From a checkpoint of a small transformer trained on Wikipedia: embeddings untied during training.
Each number is 128 + 32 x the weight over its row's rms, rounded and kept within 0 to 255. Layers, rows and columns count from 0. The size above them is the row's rms in percent of the matrix's.

# layer 10 attention query, 256x256, rms 0.0466, rows 140-166, columns 128-255
size [ 96 104 115  97  82  81  84  84  82  89  76  87  87 105  96 104  97 105 107 111 113 111  91 106  99 118 114]
[[139 163 172 105 118 133 122 148 102 160 116  74 132 118 146  95 120 134 102 157 136 138 117 149 141 102 106 167 100 136 169 151 130 190 138 131  87  89 122 123 159 173  89 218 110 121 131 122 111 157 144 144 143 125 119 105 123 166 108 138 129 120 128 115 130 138 165  96 131 174  83 114 157 110  83  59 168 172 100 131 131  86 166 115 130 119 167 146 132 130  28 115 163 146 105 130  77 102 146  88 166 173  93 146  84 116 151 205  98  47 111 133 184 130 111 128 101 144 144 116 126 105 118 106 135 118 139 108]
 [112 135 137 101  87  94 114 118 117 139 117 114 137  92  86 148 155 162 113  77 179 127 174 146 121 198  67 127 126 105 121 129  98 119  99 121  69 149 151  83 149  93 152  22 132 144 202 108 134 133 184 184 180 156  86 145 156 186 133 161 147 129 103 178 135  94 144  66 140  85 123 144 152 145 109 191 106 174 106 144  97 174 111 139 171 148 124 144 127 112 157 165  72 151 115 132 107 101 117 112 147 149 153 142 176 130 157 127 141 136 130 113 163 125 154 152 106 138  49 141 117  87 103 138 117 127 122 163]
 [154 138 158  98 116 116 155 108  99 123  76 124 152 145 121 129 146 127 112 103 115 130 141 121 186 117 116 112 123 136 149 126  60  77 134 166 150 142 125 103  83 149 127 135 144 171 151 153 174 133 132 118 140 153  64 146 130 172  80 132  67 138 151  75 138 129 116 111  81 148  49 197 104 146 132  73 130  96 167 113 168 106  65 205 122 136 152  65 103 144 128 163  92 136 149 102 123  84 155 152 114  91  70 180 131 122 165 127 169 146 127  67 119 152 174 113 106 179 113 106  95 141 114 113 182 168 126  82]
 [139 129 112 155 182 159 157 115  81 115  61 159  85 142 116  88 150 149 156 104 129 167 100 154 110 183 166 174 134 136  95 150 141 120 112 139 137 169  79 175 117 130 138 111 158 155 138 135 128 165 151 149 148 166 101 139 120 140 103 117 139 211 172 189 109  57 105 133 162 129  81 121 155 139 170 129 152 150 107 162 174 159 126 154 168 143 113 111 115 113 151 163 141 128 145 159 188 161 141 128 103  61  53 110 135 144 124 113 140 243 161 192  97 159 169 112 191  91 157 120 171 145  91 135 111 119  69  94]
 [169 155 126 123 190  65 163  53 122 128 106 192 116 128  73 139  68  93  65 105 113  83 131  69  40 117  74  98 143  72 154 128 111 140 142 159  85 115 141 150 125 198 202 130  79 135 118 104 142 177 111 165 153 135 116 105 155 141 165  91 126 194 101  88 136  98 106  71  78 127  99 195 114 135 134 114 112  92 108 121 187 145  98 167 113 163 142  83 152 154 118  89  68 110  86 170 101 133 194 142 114 165 128 142 146 147 105 163 174 146 137 149  78 139  99  98 137 155 142 144 120 102  69 131 133 129 148 186]
 [165 123 113  81 108 174 160 120 155  64 184  92 180 134 187 112 184 126 108 113 121 122 125 168 162 107 137 111 149 182 135 112  98 105 102 110 173 185 129  86 212  78  85 117 165 135 141 144 139 192  98 114 106 149 149 104 152 193 114 185  99  40 109 106 118  82 148  89 128 177 176 128 176 105 105 143 143 108 120 106 103 101 200 130 210 156 154 187 113 104  92 128 161 159 189 112 114 118  82  79 106 148 104 172 143 125 123 135 105  82 143  80 183 113 131 155 108  86 135  76 195 144 161  88  59 132 119 114]
 [120 101 112 154  97 118 129 113 130 142 154 157  93 134 123 104 148 155 163  99 108 150 170 160 116 162 135  63 152 113 142 163 162 174  76  95  59  91 104 130 136 211 205 170 153 135 128 145 165 129 134 148 144 135 117 108 168 111 163 174  68 146 163 121 139  84  79  65  83  83  92 142 143 188 133 111 139 175 168 137  98 151 105 128  53 163 111  76 110 146 127 111 128 162  75  93 131 144 143 152 139  98 109 152 123  79 188 133 170 149 143 173  96 144  98  97 111 169  64 123 148 123  76 122 162 121 132 151]
 [164 149  60  95 114 142  92 138 138 124 161  92 132 133 165 128 102 173 164 124 118 113 166 166  76 132 124 199 150 193  99  76 143 135 122 131 118 166  78 112 143 122 105 162 139 124 105 199  75 151 167 128 110 142 126 126 128 147  94 117  97  83 204 119  99  74 148  94 126 112 149 154 106 136 111  93 124 137  44 150 137 110 117 120 145 199 126 142 168 136  80 128 119  85  98 126  79 139 143  97 109 134 121  68  95 179 123 184 141  54 101 187 119  94  59  99  70 139 159  74 121 139  57 104  79 111 132 153]
 [ 61 102 121 171 183 110 117  50 151 214 122 125 136 155 116 142  59 174 113 194 175 104 166  82  65 176 159  89 144 111 136 171 151 121 114  70 154  92  74 156 138 155 131 165 137 130  96 110  77  84 155  59 102 124 173 121  88 155 117 135 139 106 125 135 126 152  77  96 116  97 121 135 171 177 156 128 124 107 108  94 113 175 152 126 100 100 127  89 116 165 147 132 160 144  86  75 160 127 119 219 183 106 148 155 148 121 141 161  93 107 100 114 154 136 109  91 124 140 101 133 160 136  96 155 149 150 114 107]
 [ 89 118 148 154  97 102 139 120 151 155 128 163 100 175  68 136 108  89 127 111  78 122 126  78 139 164 130  60 159  68 166 191 132 119 130 116  87 153 139 156 119 119 186 120  81 123 129 140 150  38 156  91  91 139 174  60 118  94 203 141 203 122 103 113 136 184  81 119  99 179 158 169  81 137 121 139 121 151 142  93  74 149 130 139  69 102 132 100 168 131 139 107 169 164 166 166 159 107 136 196 115 147 156 120 146 116  88  88 149 152 134 101 122 179 163 111 183 118 107 139 129  92 169 137 127 165 127  98]
 [ 83 141 136 132  98  86 116 106 174 116 147 111  81 159  97 116 142 174 144  88 121 165 114 137 157 119 101 109  78 134 191 183 178 119 149 114 153 140  78 140 161 120 112 163 123 162 157 128 114 132 123 150 175 146  79 165 118 130 146 197 125 168 105 174 181 142 154  75  99 151 109 148 190 167 101 113  98 122  98 155 149 147 128 103 111 128 170  61  97 168  83 165 132 175  57  93 107 143 151 141 124 101 137 180 140 140  98 156 146 125 130 125 116 129 139 146 112 134 124 135 138 121 110 167 154 125 117 143]
 [ 96 121 148 102 141 103 108 158  86 151 112 198 130 176 141 147 151 119 113  79 127 136 124 131 119 136 174 106 132 133 155 123 118  90 163 131  90 149 152 129  67 115 125  97  90 120 113 123 159  82 130 139  72 138 113 104 153 111 118 104 112 165 129  39 130 153  65 184 138 106 119 160 111 151 116 150 109 141 180  81  89 108  80 120 107 111 147 135 146  95 181 127 125  77 174 139 124  98 123 143  68  53 183 158 139  83 166 112 156 225 149  77  94 161 124 133 128 148 100 102 175 111 182  97 100 172 137 149]
 [ 66 118 140 150 130 104 104 122 124 188 194 177 139 171 181  82 150 119 143 120 124 127 180 137 112 142 137  77 198 126 123 188 147  84 104  62  67 128 160 101 110 157 105  77 142 106 122 160  96  89 133 174 127 118 205  78 115  62 146 157  62 157 110 127  80 161 101  79 137 138 132 139 164 189 117 173 109 156  74 177  98 166  85 141 126 107 156 107 131 130 102 158  85 109 119 126 142 100 136 129  86 161 179 130  92 129  89  88 130 180 145 113 142 188 116  83 145  80 119 178 157 132 149 163 113 124 137 150]
 [ 82 152  68 108 153 114 155 129 155  95 172  75 109  84 162 158  89 158 154  76 118  92 122 131 117  82 126 114  75 156 130 105 125 144 185 155 110 140 104 171 125 142  97  88 126 144 109 150 111  69 181  84  82 132 152  93 136 100 107  97 152 110 189 159 133 100  93  78 125 167 160  79 138  70 144 136 120 102 205 133 166 149 113  91 153 104 129 156 138 156  78 115 121 115  66 123 169 143  86 151  96 103  96 140 170 168 133 153  49 114 153 125 167 117 151 134  69 123 109  61  84 124 166 123 116  88 179 143]
 [109 140 161  94 127 166 117 139 133 151 124 134 145 150 104 121 155 120  84 113 126 153 140 142 193 148 106 122 152 167 150 113 113 146 124 130 127 154 131 125  90 138 152  93 106  88  92 112 141 145 142 158 113 120 113  88 143 125  59 113 184  85 144  35 121 151  74 124  98 172  82 142  73 156  80  94  76 134 164   1 149  82 146 147  90 178 110 145 153 144 165  43 106 117 168 171 105  99 150  81 124 110 160 149 129  81 124  92 117  88 172 168 116  86 159 120 154  70 162  80 115 133 198 105 136 126  80 126]
 [117 126 134  99 100 142  78 170 118 195 137 105 157 119 132 150 154  91 218 163 133 100 172 113 104  98 151 120  94 215 135  85 148 110 144 122  64 101 142 154  69 122 112 117 166 143 163 130  96  92  85 113 168 104 142  95 122 183  93  98 140 115 153  66  80 158  86 103 128  94 154 168 136 135 148 165 153 130 169 137  64 154 137 136 123  90  97 118 113 173 115  95 128 133 159  84 138 143 104 131 124 180 124 137 162 104 127 101 110 140  85  87  83 106 118 165 124 144 141 103 144  77 122 126 158 109 171 145]
 [145  97 145 135 162 128 153 105 119 147 101 124 166 144 140 175  98 178 145 130  96 143 132 126  47 139 108  72 167  82  97  69 136  85  99 179 133 168 133  85 123  90  94 130 123 120  72 170 125 142  91 134 136  83 118 119 116 168 169  73 119 178 152  65 115  89 153 122 103  88 100 171 151 117 166 145 145 123 135 136 113 153  47 121 204 141 141  66 154 106 113 108  57  46 182 128 101 108 109  90 131 160 161 200 155 106 173 119 147 145 177 136 115 183 124 129 176 144 121 202 103 102 130  71 118 115 124 110]
 [100 150 172  85  55 100 111 178 114 144 120  77  84 127  95 107 153 129  95  61  60 168 148 138  75 176 159 111 129 152 189 121  65 127 200 104 191  87 135 113 139 117 156  74 117  81 153 134 148 122 159 178 127 106 149 155 107 133 153 141 145 177 151 129 186 176 124 111 153 114 138  92  97 132 125 131 126 111  91 104 144 157 120 105 126 110 157 116 172  83 156 200 117 170 105 156 138 116  98 162 127 102 102 164 115 123 181 165 111 165 140 144 125 196 150 124 115 129 116 132 144 135 144 179 127 188 148 130]
 [ 93 143 144 133 133 145 106 111 143 140  70  94  84  86 179 162  97 120 156 113 110 189 181 171  95  93 163 121 120 182 135  97 136 131 126 150 141 131 125 132 153 122 123 126 145 113 114 166 108 122 155  89  92  96 172 136 118 170 132 113 182 132 174  82  78 132 150 149 135 114 193 130 143 149 140 111 120 105 122  84 196 125  88 151 184 165 137  76 121  73 111 109 107  97  83  99 159 168 132 104 124  72 108 133 137 161 145 107 111  99 154 107 194 192 136  86 114 146 112 168 111  85 126 146 191 122 142 117]
 [129 167 111 101 144 197 141 127  52  82  92 157 146 120 195 133 141 204 164 121  91  90 168 142 132  74 158 176 143 164 146 114 134 141 110  94 108 144 155 121 127 124  61 129 128 133 136 112 169 125 131 105 115 151  93 124 116 179 137 163 129 152 138 115 105 193 144 145 126 115 110 167 136 134 134 142 122  82 155  41 190 158 136 121 129 162 132 119  96 152 177 148 174 143 147 122 148 135 126 138 104 100 127 152 164 123 178 146  74 100 112  78 112 108 192  86  87 153 100 144 139 177 171 154 168 159 125 114]
 [145 130 133 128 145 175 129  53 123  92  57 119 163 145 143 155 100 149 140 100 126 133 158 169 109 178 166 129 168  66 153 160 186 153 106 124 142 154 158 135 137 126 111  99 105 135 183 127 183 123 123 101  77 152 155 130 124 151 133 147 122 143 118 119  49 113 113 129 145 192  67 152 108 112 123  77 131 112 110  80 137 143 119 143 141 146 168 128 118  97 141  73 126  90 132  62 173 186  80 153  99  87 135 123 123 129 126 174 106  86  85  89 143 132 181 111 114 172 155 170 133 131 105 153 165 155 167 153]
 [128 142 136 112 154 133  93 166  83 178 123 104 122 169  71  76 149 119 174 125 108 190 129 159  79  93 160 110  87 135 146 191 105 112 126 108 151 127 119 100 154 129  97 134 147 111 129 178 127 137 107 117 116  87 178 153 122 114 107 153 156  96 147  66 140 171  65 103  70 164 150 149 130 155 123 105 120  91 122  91  93 140 131 136  76  88 108 170 167 137 160 196 113 155 111 103 121 118 119 132 114 121 114 125 134 153  34 137  97  74  96 144 106 142 128 106 152  56  88  71 186  90 124 179 215 212 149 177]
 [109 184 157 141 106 147 155 100 125 141  79  99 134 156 151  68 145  97 120 165 133 127 124 125 166 123 161 180 158 146 112 201  91 138 137 138 170 103 141 178 126 152 124 127 197 101 108  85 110 111 103 186 137  81 109 136 138  92 111  68 146 161 153 184 101  61 149 112 156 132  93 152 158 119 135 134 167  87 154 119 157 115 133 148  94 190 126 160 143  92 113 126 107 145  65 154 111 140 116 152 135  65  76 150 160 138 192 137 159 209 126  84 116 158 140 146 145  94 153  89 165  84 173 137 147 123 142  74]
 [104 170 116 112 100  97 135 163 131 199 113 140 149 105 140  73 193 117 179 107 153 141 147 123  88 127 184  92  62 187 123 139 162 128 133 104  70 139 105 118  97 100 129  90 120 111 106 118 116  67 125 174 145 183 132 107 136 166 117  72 105 137 146 117 124 143 111 165 176 108 170 134 144 152 150  95 139 103 151 185 144 169  88 107 170 117  50 145 118 119 153 100 112 103  95  96 170 182  73  73 116 168 151 118 129 112 120 154 149 179 127 118 115 176 151 150 111  91 100 148 174 132 147 111 132 116 197 121]
 [107 148 121  35  73 139 147 130 167  55 150 103 100 103 140 125 161 115 148 111 107 155 153 167 117 209 136 104  91 102 134 158  69 118 150 170 164 135 102 143 136 115 177 106 101  86  85 131 103 153 164 190 126 123 161 115 120  80 126 102 119 135 118  90 141  52 182 171 170 124 153  96  91  90 118 106 147 101  98 148  99 125 163  92 110 133 101 139 122  99 107 102 128 158  74 146 118 102 103 165 122  96 160 110 114 149 134 195  79 191 124  95 116 146 148 121 107 100 167  99  85 141 192 137 155 146 172 145]
 [202 144 116 133 150 128 143 147 166 172 144 112 161 155  94  51 161 123  92 155 125 128 133 142 116 134  59  86  89  87  88 131 124 171  91 128 110  70 101 131 103 159 145 109 116  50 145 162 107 122 115 131 134 120 127  56 114 115 120 123 110 126  54 109 169 179 126  71 126 138 110  92 117 156 112  96 131 160 118  87 129 122 122 107 131 124 129 156 151 158 151  83 174 110 189 119  72 112 196 137 132 140 163 162  77 104 129 120 116 142 143 201 149 162  75  91 171 100 172 118 109  91 121 107 100 130 151 117]
 [141 102 137 177 134 113 154  87 185 131 175 127 133  84  59 131 102 137  91 101 148  97 135  99  85 195 128 103  84  81  92 113 117  92 118  50 147  90 154 105 123 167  86 141  90 134 134 140 130  94 125 173 123 163 106 139 139 158 158 119 116 180 133 142 132 137 127 125 123 108 111 114 111 172 126 115 157 102 159  77 136 162  73 154  56 102 166 122 139 115 113  57 157 106 157 144 148 120 160 157 135 128 135 105  87 129 182 149 179  33 107 156  92  89  76 143 113 106 182  76 118 160 141 123 174 168  97 103]]
# layer 10 attention key, 256x256, rms 0.045, rows 140-166, columns 128-255
size [101 104 105 109  81  73  84  75  79  90  89  99  87  93 110 105 117 111 108 115 108 100  97 113 110 102 111]
[[130 163 113 160 146 125 124 100 145 143 162  56 167 107 180  93 167 183 166 118 117  97  87  71 156 108 119 104 124 131 135 144  97 122 111 120  93 118 129 205 162 104  91 144 120 192 122 143 105  94 180 130  65  60  94 134 189 167 130 117 157 181 207 124  69 152 133 140 128 174 116  96 177 136 116 118 151 136 182 109 138 132 164 108  89 155 126 149 104 122  97  81 117  99  94 160 139 128 143 107 131 110  95 151  68 172  73 119  74  76 125  76 139 102 145 121  71 138 108 104 134 165 136 113 153 146 186 131]
 [191 142 124 120 157 138 169 137  63 145 145 127 152 164  77 124 117 133 150 136 150 119 187 215  47 144  93 146 161 164 105 147 144 136  66 104 148 161 115  61 128 123 162 152 151 162 137 178 105 170 183 145 116 152  81  91 185  72  99 106 159  87  92 146 116 127 137 157  73 137 142 191 174  83 129  76 106 101 168  94 122 149 106 181 131 111 100 157 141 107 119 128 132 141  94  82 130 117 137 128 112  87 165 169 148 154 161 141 126 126 118 146 118 156  78  61 100  99  84 107 119 136  79 194  75 129 105 169]
 [160 176 177 129 115 124 107 133 108 122  96  92  79 125  88 152 199 141 154  94 134 109 169 144 121 135 118 141 141 147 118  97  57  87 113 103  99 138 123 160 118 145 109 139 173 148 100 123  99 174 178 174 121 164  97 174 151 176 107 128 145 112 149  63 157 115 125  91 132 144 115  87 123 123 106  98  99  64 159 103  76 136  95 216 129 114 100  66 138 178 120 139 123 202  99 145 183 157 127 163 102  92  86 175 148 162 105 137 158 185 130  94 117 100  79  93 112  68 141  59 144 188 151 137 166 128 104 178]
 [149 158 108  96 109 192 150 177 123 125 151 140  69 181 113 123 105 143 169 126 129 136 124 140 141 160 121 149 105 146 160 176 118 106 146 107 124  94 121 169 129 117 155 149 136 134 113 115 139 178  78 159 204 160 164 177 145 143 102 181 151 121 150 142 111 138 149 169 104 129 128 191  88 157 172 194 135 131 112 206 125 136  95 148 137  63 109 128 164 165 148 156 159 155 171 158 123 124 173 177  78 145 107 108 145 133 163 132 138 177 161 184  77 132 126 171 183 103 124 127 167 121 144 149 126 177  76  83]
 [112 116 101 127 109 120  84 191 217  97 158 135 121 157 164 111 155 160  91 139 186 114 160 100 181  95 128  91 117 158 106 204 140 116 107  96 182 111 109 153 109  91 120 134 156  99  88 171  98 113 137  69 152 119 111 169 102 129 187 207 137 116 112 141 139 158  92 123 150 147 116 148 149 131 130 179  80 194 100 101  71  98 149 178  88 166 144  92 125 111 135 120 139 124 181 108 137  72 105 113  80 119 109 158 117 115 188 121 122 129 118 107 196 133 156 140  94 144 112 163 152  95 129  99 134 151 115  94]
 [ 98 117 191 162  70 131 109 119  61 158 126  87  93 125 114 128 167  88 172 104 100 142 141 124 165 139 135 118  97 145 115 152 100  95 142 177 143 121 130 123 155 133 159  47 107 134 110  98 123 145 127 166 205  86 152 152 116 121 110 108  53  95  90 147 108 141 134 176 111 167 165 100 127  97 135  96 138 167 125 134  67 122 118  97 163  91 118 170  78 140  86 106  60 142  87 152 160 162 103 118  95 156 109  91 137 115  89 134 115 103 161 168 176 132  65 144 167 150 159 155 102 158 104 151 103 101 167 135]
 [137 160 139 160 154 104 165  86 203 172 111 215 147 187  92 123  87 152 131 174  90 121 164 160  94 121 158 132  48  89 119 170 166 118 120 137 114 119 137 117 176 117 120 146 134 158 143 142 160  84  63 179  89 142  92 139 156  95 181 162 195 124 130  94 140  76 117 148 192 138  76 177 100 105 183 112 100  94 110  82 153 139  92 108 141 149 148 125 121 149 105 155 169 129 125 138  92  96 151 114 136  85 121 146 152 133 146 102 185 153 122  65  61 117  89 109 178  64 155 116 139 174 109 125 142 144 170 147]
 [127 104 140 122 140 118  84 128  89 111 189  82 133  96 128 131 195  68 131 134  93 194 113 177 186 103 140 148 114 196  89 157 143 117 107 128 168 160  93 131 121 120 136  27 121  84 111 107 173 131 151 121 137  99 167 120 112 177 109  84 135 163  83 165  95 163 113 139 110 152 141  64 126 109 173  95  98  98 170 124  91  91 138 132 130  65 161 199  79 115 142 116 107 118 114 176 130 124  98 129 134 158 134 152 117 124  89 112  52  67 129 156 162  86 132 120 102 108 128 123  91 148 116 180 125 161 140 153]
 [132 146 138  86 139  70 104 127 175 112 119 104  40 152 156 193 167 173 154  77  58 185  93 183 133  50 155 132 133 136 133  75 163 127 118 146 119 100 110 139 142 141  73  86 107 135  93 146 150  99 139 123 137  45 159 109  87  92 133  75 119  79 120  95  83 118  83 127 146 191 171 142 114 132 145 103 136  63 130 158 103  98 127 145 136 142  81 167 105 127 156  81  77  98  89 157 163 150 135  86 131  97 138 145 125 153 117  95 163 116 145 176 199 110  99  84 104 143 144 126 140 158  81 140 143 147 155 135]
 [106 118 150  94 136  73 165 163 162 116 143  93  93 152 125 152 189  60  92 107 107 143 106 103 191 115 137 120  84 174 114 142  87 100 127 107 195 125 178 140 168 139 147 128 127  66 173 191 143  81 152 178 124 130 112 202 117  71 156  77 183 107 142 138  90 123 115 141 135 120  99 147 125 168 137 101 113 103 113 130 121 131 157 147 125 104 152 102 127 148 187 142  87 127  98 204  91 106 140 120  83 134  90 137 127 116 135 122 158  97 154  75 140 135  99 101 181 125 203 172 142 151 125 110  97 213 119 128]
 [152  95 106 112  95 136 189 169  86 128 100 133  89 103 144 113 154 146 151 195 165 103 117 104 151 141 128 122 113 175  84 167 123 128 124  93  58 145  51  79  60 127 132  96 172 106 149 149 134 140  84 116 123 130  91 131 102  84  95 143 163  89 119 144  93  96 142 165 104  38 131  98 172 119 142 107 103 144 114 178 137 173 106 145 194  83 170 181 120  79  91 134 119 136 128 102 154 152 103 111 143 155 136 180 161 119 120 115 136 197 119 161  97 122 117  93 131 137 102 135  74 100 159 168 117  75 148 157]
 [134 148 154 141 125 124 146 184 205 110 141 106 132 105 108  95 143  79 112  95 117 194 140 166 127 120 134 108 127 151  90 219 151 161 164 133 175  90 186 137 134 144 172 134 151 161  87 182 181 125 130 164 124 133 118 155 134 145 161 106 158 161 120 161 138 115  86 115 128 122 109 177  85 120  92  84 104 118 165 108 165 101 162 182 104 187 127 104 115 154 140 146 146 145 109 172 103 149 171 154 113 124  88 130 104  84 160 118 168 132 147 110 177 126  81  84 106 103 142  72 133  97  84 105 130 125 107 102]
 [ 72 116 122 190 160 178 163  82 171 124 135 164 155 134 139 149 125 170 168 160 123 121 174 168 120  98 130  98  92 131 112  81 193 163 125 148 105  96 127 105 128 126 156  94  87 167 134 160 131  84  95 110  68  79  96 146 124  92 128  68  76 134 146 127 174  93 167 222 169  72 122  84  78  98 151 116  84 118 179 116 137 119 107  96 179  91 178 136 140  97  98 137 116 117 135  84 144 146 170  79 176 121 148 117 135  99 191 116 142 100 124 146 135 196 109 121 107 136 117  83 131 129 141  82 146  96 187 142]
 [113 145  91 117  46 137 150 168 125 103 180 112  90 105 129 136 172 157 138  97  86 108 128  99 189 140 157 154 112 137 158  52  95  60 171 128 145  97  72 161 126 151 118 136 122 100 162 149 146 136 153 133 199 125 144  90 133 133  92 123 101  42 146 124 126 118 158 138  85  92 176 160 183 137  93 143 144  93 118 195 165 116  88  82 170  86  88 113  95 149 114 144 119  89 145 120 143 112  92 125 168 151 109 165 155  87 126 135  73 112 149 144 150 119 109 167 112 166  71 161  89 163 132 173 160  83 127 103]
 [145 150 181 137 172  71 123 131 165 132  81 110 162 116 131 197  95 135 119  89 129 172 138 143 153 134 146 112  81  94  91 188 174 134 162 163 121 131 161 146 160 148  91  93  90 118 136 130 150  59  91 174 133 117 135 167 119 123 159  96 117 168  88 100 215 153 144 128 189 158  95 106 118 146 113  93 184  80 149 103 101 123 114 220 140 144 157  77 147  88 175  92 104 146 111 148 156 115 160  87  94 133  82 152 127 115 122 136 118 148 163  93 168  86 110 133  76 107 142 149 100 167 118  72 103 123  98  85]
 [131 142 117 102 143  91 128  98 125 169 116 149  96  94 183 103 126 150 117 138 159 136 162 150 111 106 127 119 105 105 123  65 162  93 162 160  88 139  89 138 117 173 108  67  88 114 145 107  92  99 116 156 150 175 114  55  71 143 112 137  95 131 139 140 124 143 133  90 152 160 133  78 101  88 145 174 106 178 140 111 138 125 127 133 119 124 105 176 105 132 123 140 124 161 157 124 177 140 122  85 163 118  72 147 117  97 101 119  60 127 119 166 153 202 136 132  43 174 113 114  81 175 146  47 138  80 151  96]
 [146 185 130 126 171 134 189 136 124 144 150  97 125 118  98 120 115 203 172  75 121 149 143 161 128 109  76 143 118  79 139 149 164 147 132 129 133  98 116 112 144  80  50 165  82 143 117 195 168  91 118 137  86 140  89 138 179 202 149 131 168 173 143  93 175 141 139 102 109 130 119 183 104 116  89 130 111  99 152  71 144 106 122 139 135 123 126 106 159 111 147 105 158 118 131 131 146 135 209 141  82 144 155 132 143 115 127 138 179  96 219 116 134 131  82  95 112  56 116 197  81 154 144 111 141 145 111  91]
 [125 189 110 126  91 145 148 174 146 136 118 100 136 145  47  85 120 115 121  14 101 106 109 159  87 121 145 135 101 181 166 134  86 134 127 117 197 155 136 141 155  62 162  81 110 121 104 159 150  98 133 144 128 147 137 130 182 138 151 132 186 152 106 103 115 110  66 132 112 154 144 151 166 141 120  64 167  96 164 155 194 139 152 124 164 120 117  67 148 116 151 199 119 108  75 101  79 196 111 140 105 133  90 134 118  94 150 116 132 143 154 102  77 148 145  99 127 114  94 125 104 159 133 172  99 170 161 177]
 [127  86 129 100 142 101 153 163  75  93 156 112  83  99 159 154 117 142 153  75  88 218 128 163 145 121 194  79  72  94 128 113 133 137 122 134 102 130  71 142 134  97  64 129  96  98 114 138 159  84 110  78 123 133 164 135 151 168 127 115 115 110 141  85 116 157 122 130 119  89 156  64 122 172  95  79 126 140 103 114 141 110  36 117 183 105  89  74 127 101 112 115 111 108 118 131 169 187 179 147  86 104 141  94 114 129 178 140 110 134 178 144  88 110 150 130 104 132 156 178 193 125 154  97 112  96 150 103]
 [135 157 136 120 109 147 158 161  96  84 112 106 113  76 141 132  96 143 168  95  70 159 159 145 132 124 170 127 131 108 149 116 111 164 106 144 114 165 117 165  70 168 105 119 129  94 101 140 137 123 109 122 178 204 127  68 146 141 108 188 112  89  89 193 162 139 134  93 138  98 132 103 140  96 121 155 177 122 152 101 136 129  59 115 164 127 131  91 129 153 120 126 156 133 114 181 115 136 165 176 143 138 108 139 155 140 163  96  66 125  92 108  69 105 169 117 114 149  76 137 142 160  92 149 148  94 136 130]
 [175 141 114 106 112 117 137 143 120 157 132  63 122 154 196 169 137 138 156 125  97 162 122 126 164 152 165 131 128  79 154 135  88 140 105 149  71 154 113 125 126 135  84 119 121 144 145  53 142 128 120  99 101 130 119 106 215 131 129 177 156 139 112 170 113 127 133 174 132 139 103 103 148 153  91 104 149 105  88  95 119  65 101  71 152 165  90 137 128 182 105  74 146  59  69 194 136 161 127 136 123  50 206 161 157 170 152 139 153 100 158  62  94 111 183 117 109 101 137 137 164 157 145 137 140 159 155 168]
 [ 77 138 173 145 121 120 144 135 137 102 140 169 130 192 124 113  71 148 173 126 113 250 103 102 125 153 129 141 172 123 132 201 100 146 128  48 135 148  94 137  77 142 102 105 127 111 159 101  92 109 156 158 117 131 147 111 112  78 128 119  92 133 132  90 128 143 109  93 138 128 101 137 127 146  65  56 170  93 112 100  94 124  77 130  72 145 119  99 130 168 166 128  89  67 120 142 145 112 103  93 107  74 153  90  96 115 139  82 103 157  84 130  95 129 106 104 167 166 141  70 219 144 125 137 188 104 109 151]
 [ 67 127 136 135 107 168 133 211 159 156 101  94 124 129 136 133 118 104 117 115  92 164 144 175  80 157 151 107 111 123 140 121 105 109 170 192 173  61 117 106  77 109 169 131 138  48  53 110 112 137 160 209 136 100 196 200 111 162 154  70  81 135 170 122  82 131 114 140 125  86 117 131 106 177 185 140 125 123 146 153 164 140 121 115 172 156  78 138 107 121 127 151 126 219 129 151 131 173 148 151 139 131  75 179 137 114 129  98 121 183 124 169 186 155 123 138 120 122 124 117 153 102 145 162 128 113  97 115]
 [ 70 108 179  95 100 138 141 187 115 194 116 159 119 114  86  84  99 176 121 147 181 129 154 126  51 112 205 110 119 124  86  90 150 119 179 162 119 130 145  62 134 106 100 105 109  88 115  99 153 105 114 139 156 207 166 103 102 140  86 158  80 164  99 154 149 116 140 113 166  91 147 129 118 118 184 130 112 158  91 158  88 129  45  76 154 108 136 136 126 130 128 149  88 187 132  97 121 162 107 120 146 124  69 111 147 143 169 193 155 197 137 146  64 161 144 170  85 161 138 126  98 164 142  88  73 121 126 157]
 [ 91 114  97  94 130 153 143 173 163 182  90 117 117  80 177 120 139 108 105  88 124 155 150 148 105 135 167 118  96  75 161 116 144 113 145 179 172 146 149  78 135 104 142  97 121 113  94 136 104 124  95 176 181 150 151 124  95 135 210 111  70 106 105 103 151 101 125 109 158 117 128  84 108 133 121 139 141 130 104 204 131 155 118 104 138 116 122  97 145 130 127 146  78 158 117 107 137 114  84 115 132 134 130 108  81  90 178 144  74 136 122 133 161 110 178 180 133 147 138  99  92  95 190 171  76 145 164 109]
 [126 110 155 124 137  83 130 150 113  78 107 140 139 108 134 140  86 105  80 124 144 135 173 162  60 129 151 161 122 120  99  95 120 143  88 117 106 137 173 148 126 192 106  83  76  99 122 182 129 115  87 162 108  71 127 145 107 106 153  92  94 158 108 153 132 145 113 123 136 144 153 129  67 133 116 170 108 156 105 109  96 143 159 144  61 187 186 175  58 165 120 125 116 184 205  99 116 143 187  83 113 126 110  87 127 147 102 166 126 166  95 201 139 172 154  98 133 186 146 125  83 126 137 106 158 134 120  96]
 [140  88 152 141 160  83 136 143 162 142 101 171  85  43 166 139  84 126  71 127  93 146 112 154 104 170 151 175 140  89 125 118 208 114 131 110 131 126 122 111  70 135 147 153 105 163 151 122 127  86  84 143 155 150  92 121 118  72 129 154 112 178  40 200 159  94 153 130  72 119 136 148  86 113 161 147 137 122  95 107 135 161 146 168  91 169 161 102  71  93 117 166 129 115 150 100  99 154 116 142 145 102 120 134 154 153 171 182 152 153  74 131 168 117 127 120 127 194 122 166 108 118 141 102 111 170 103 103]]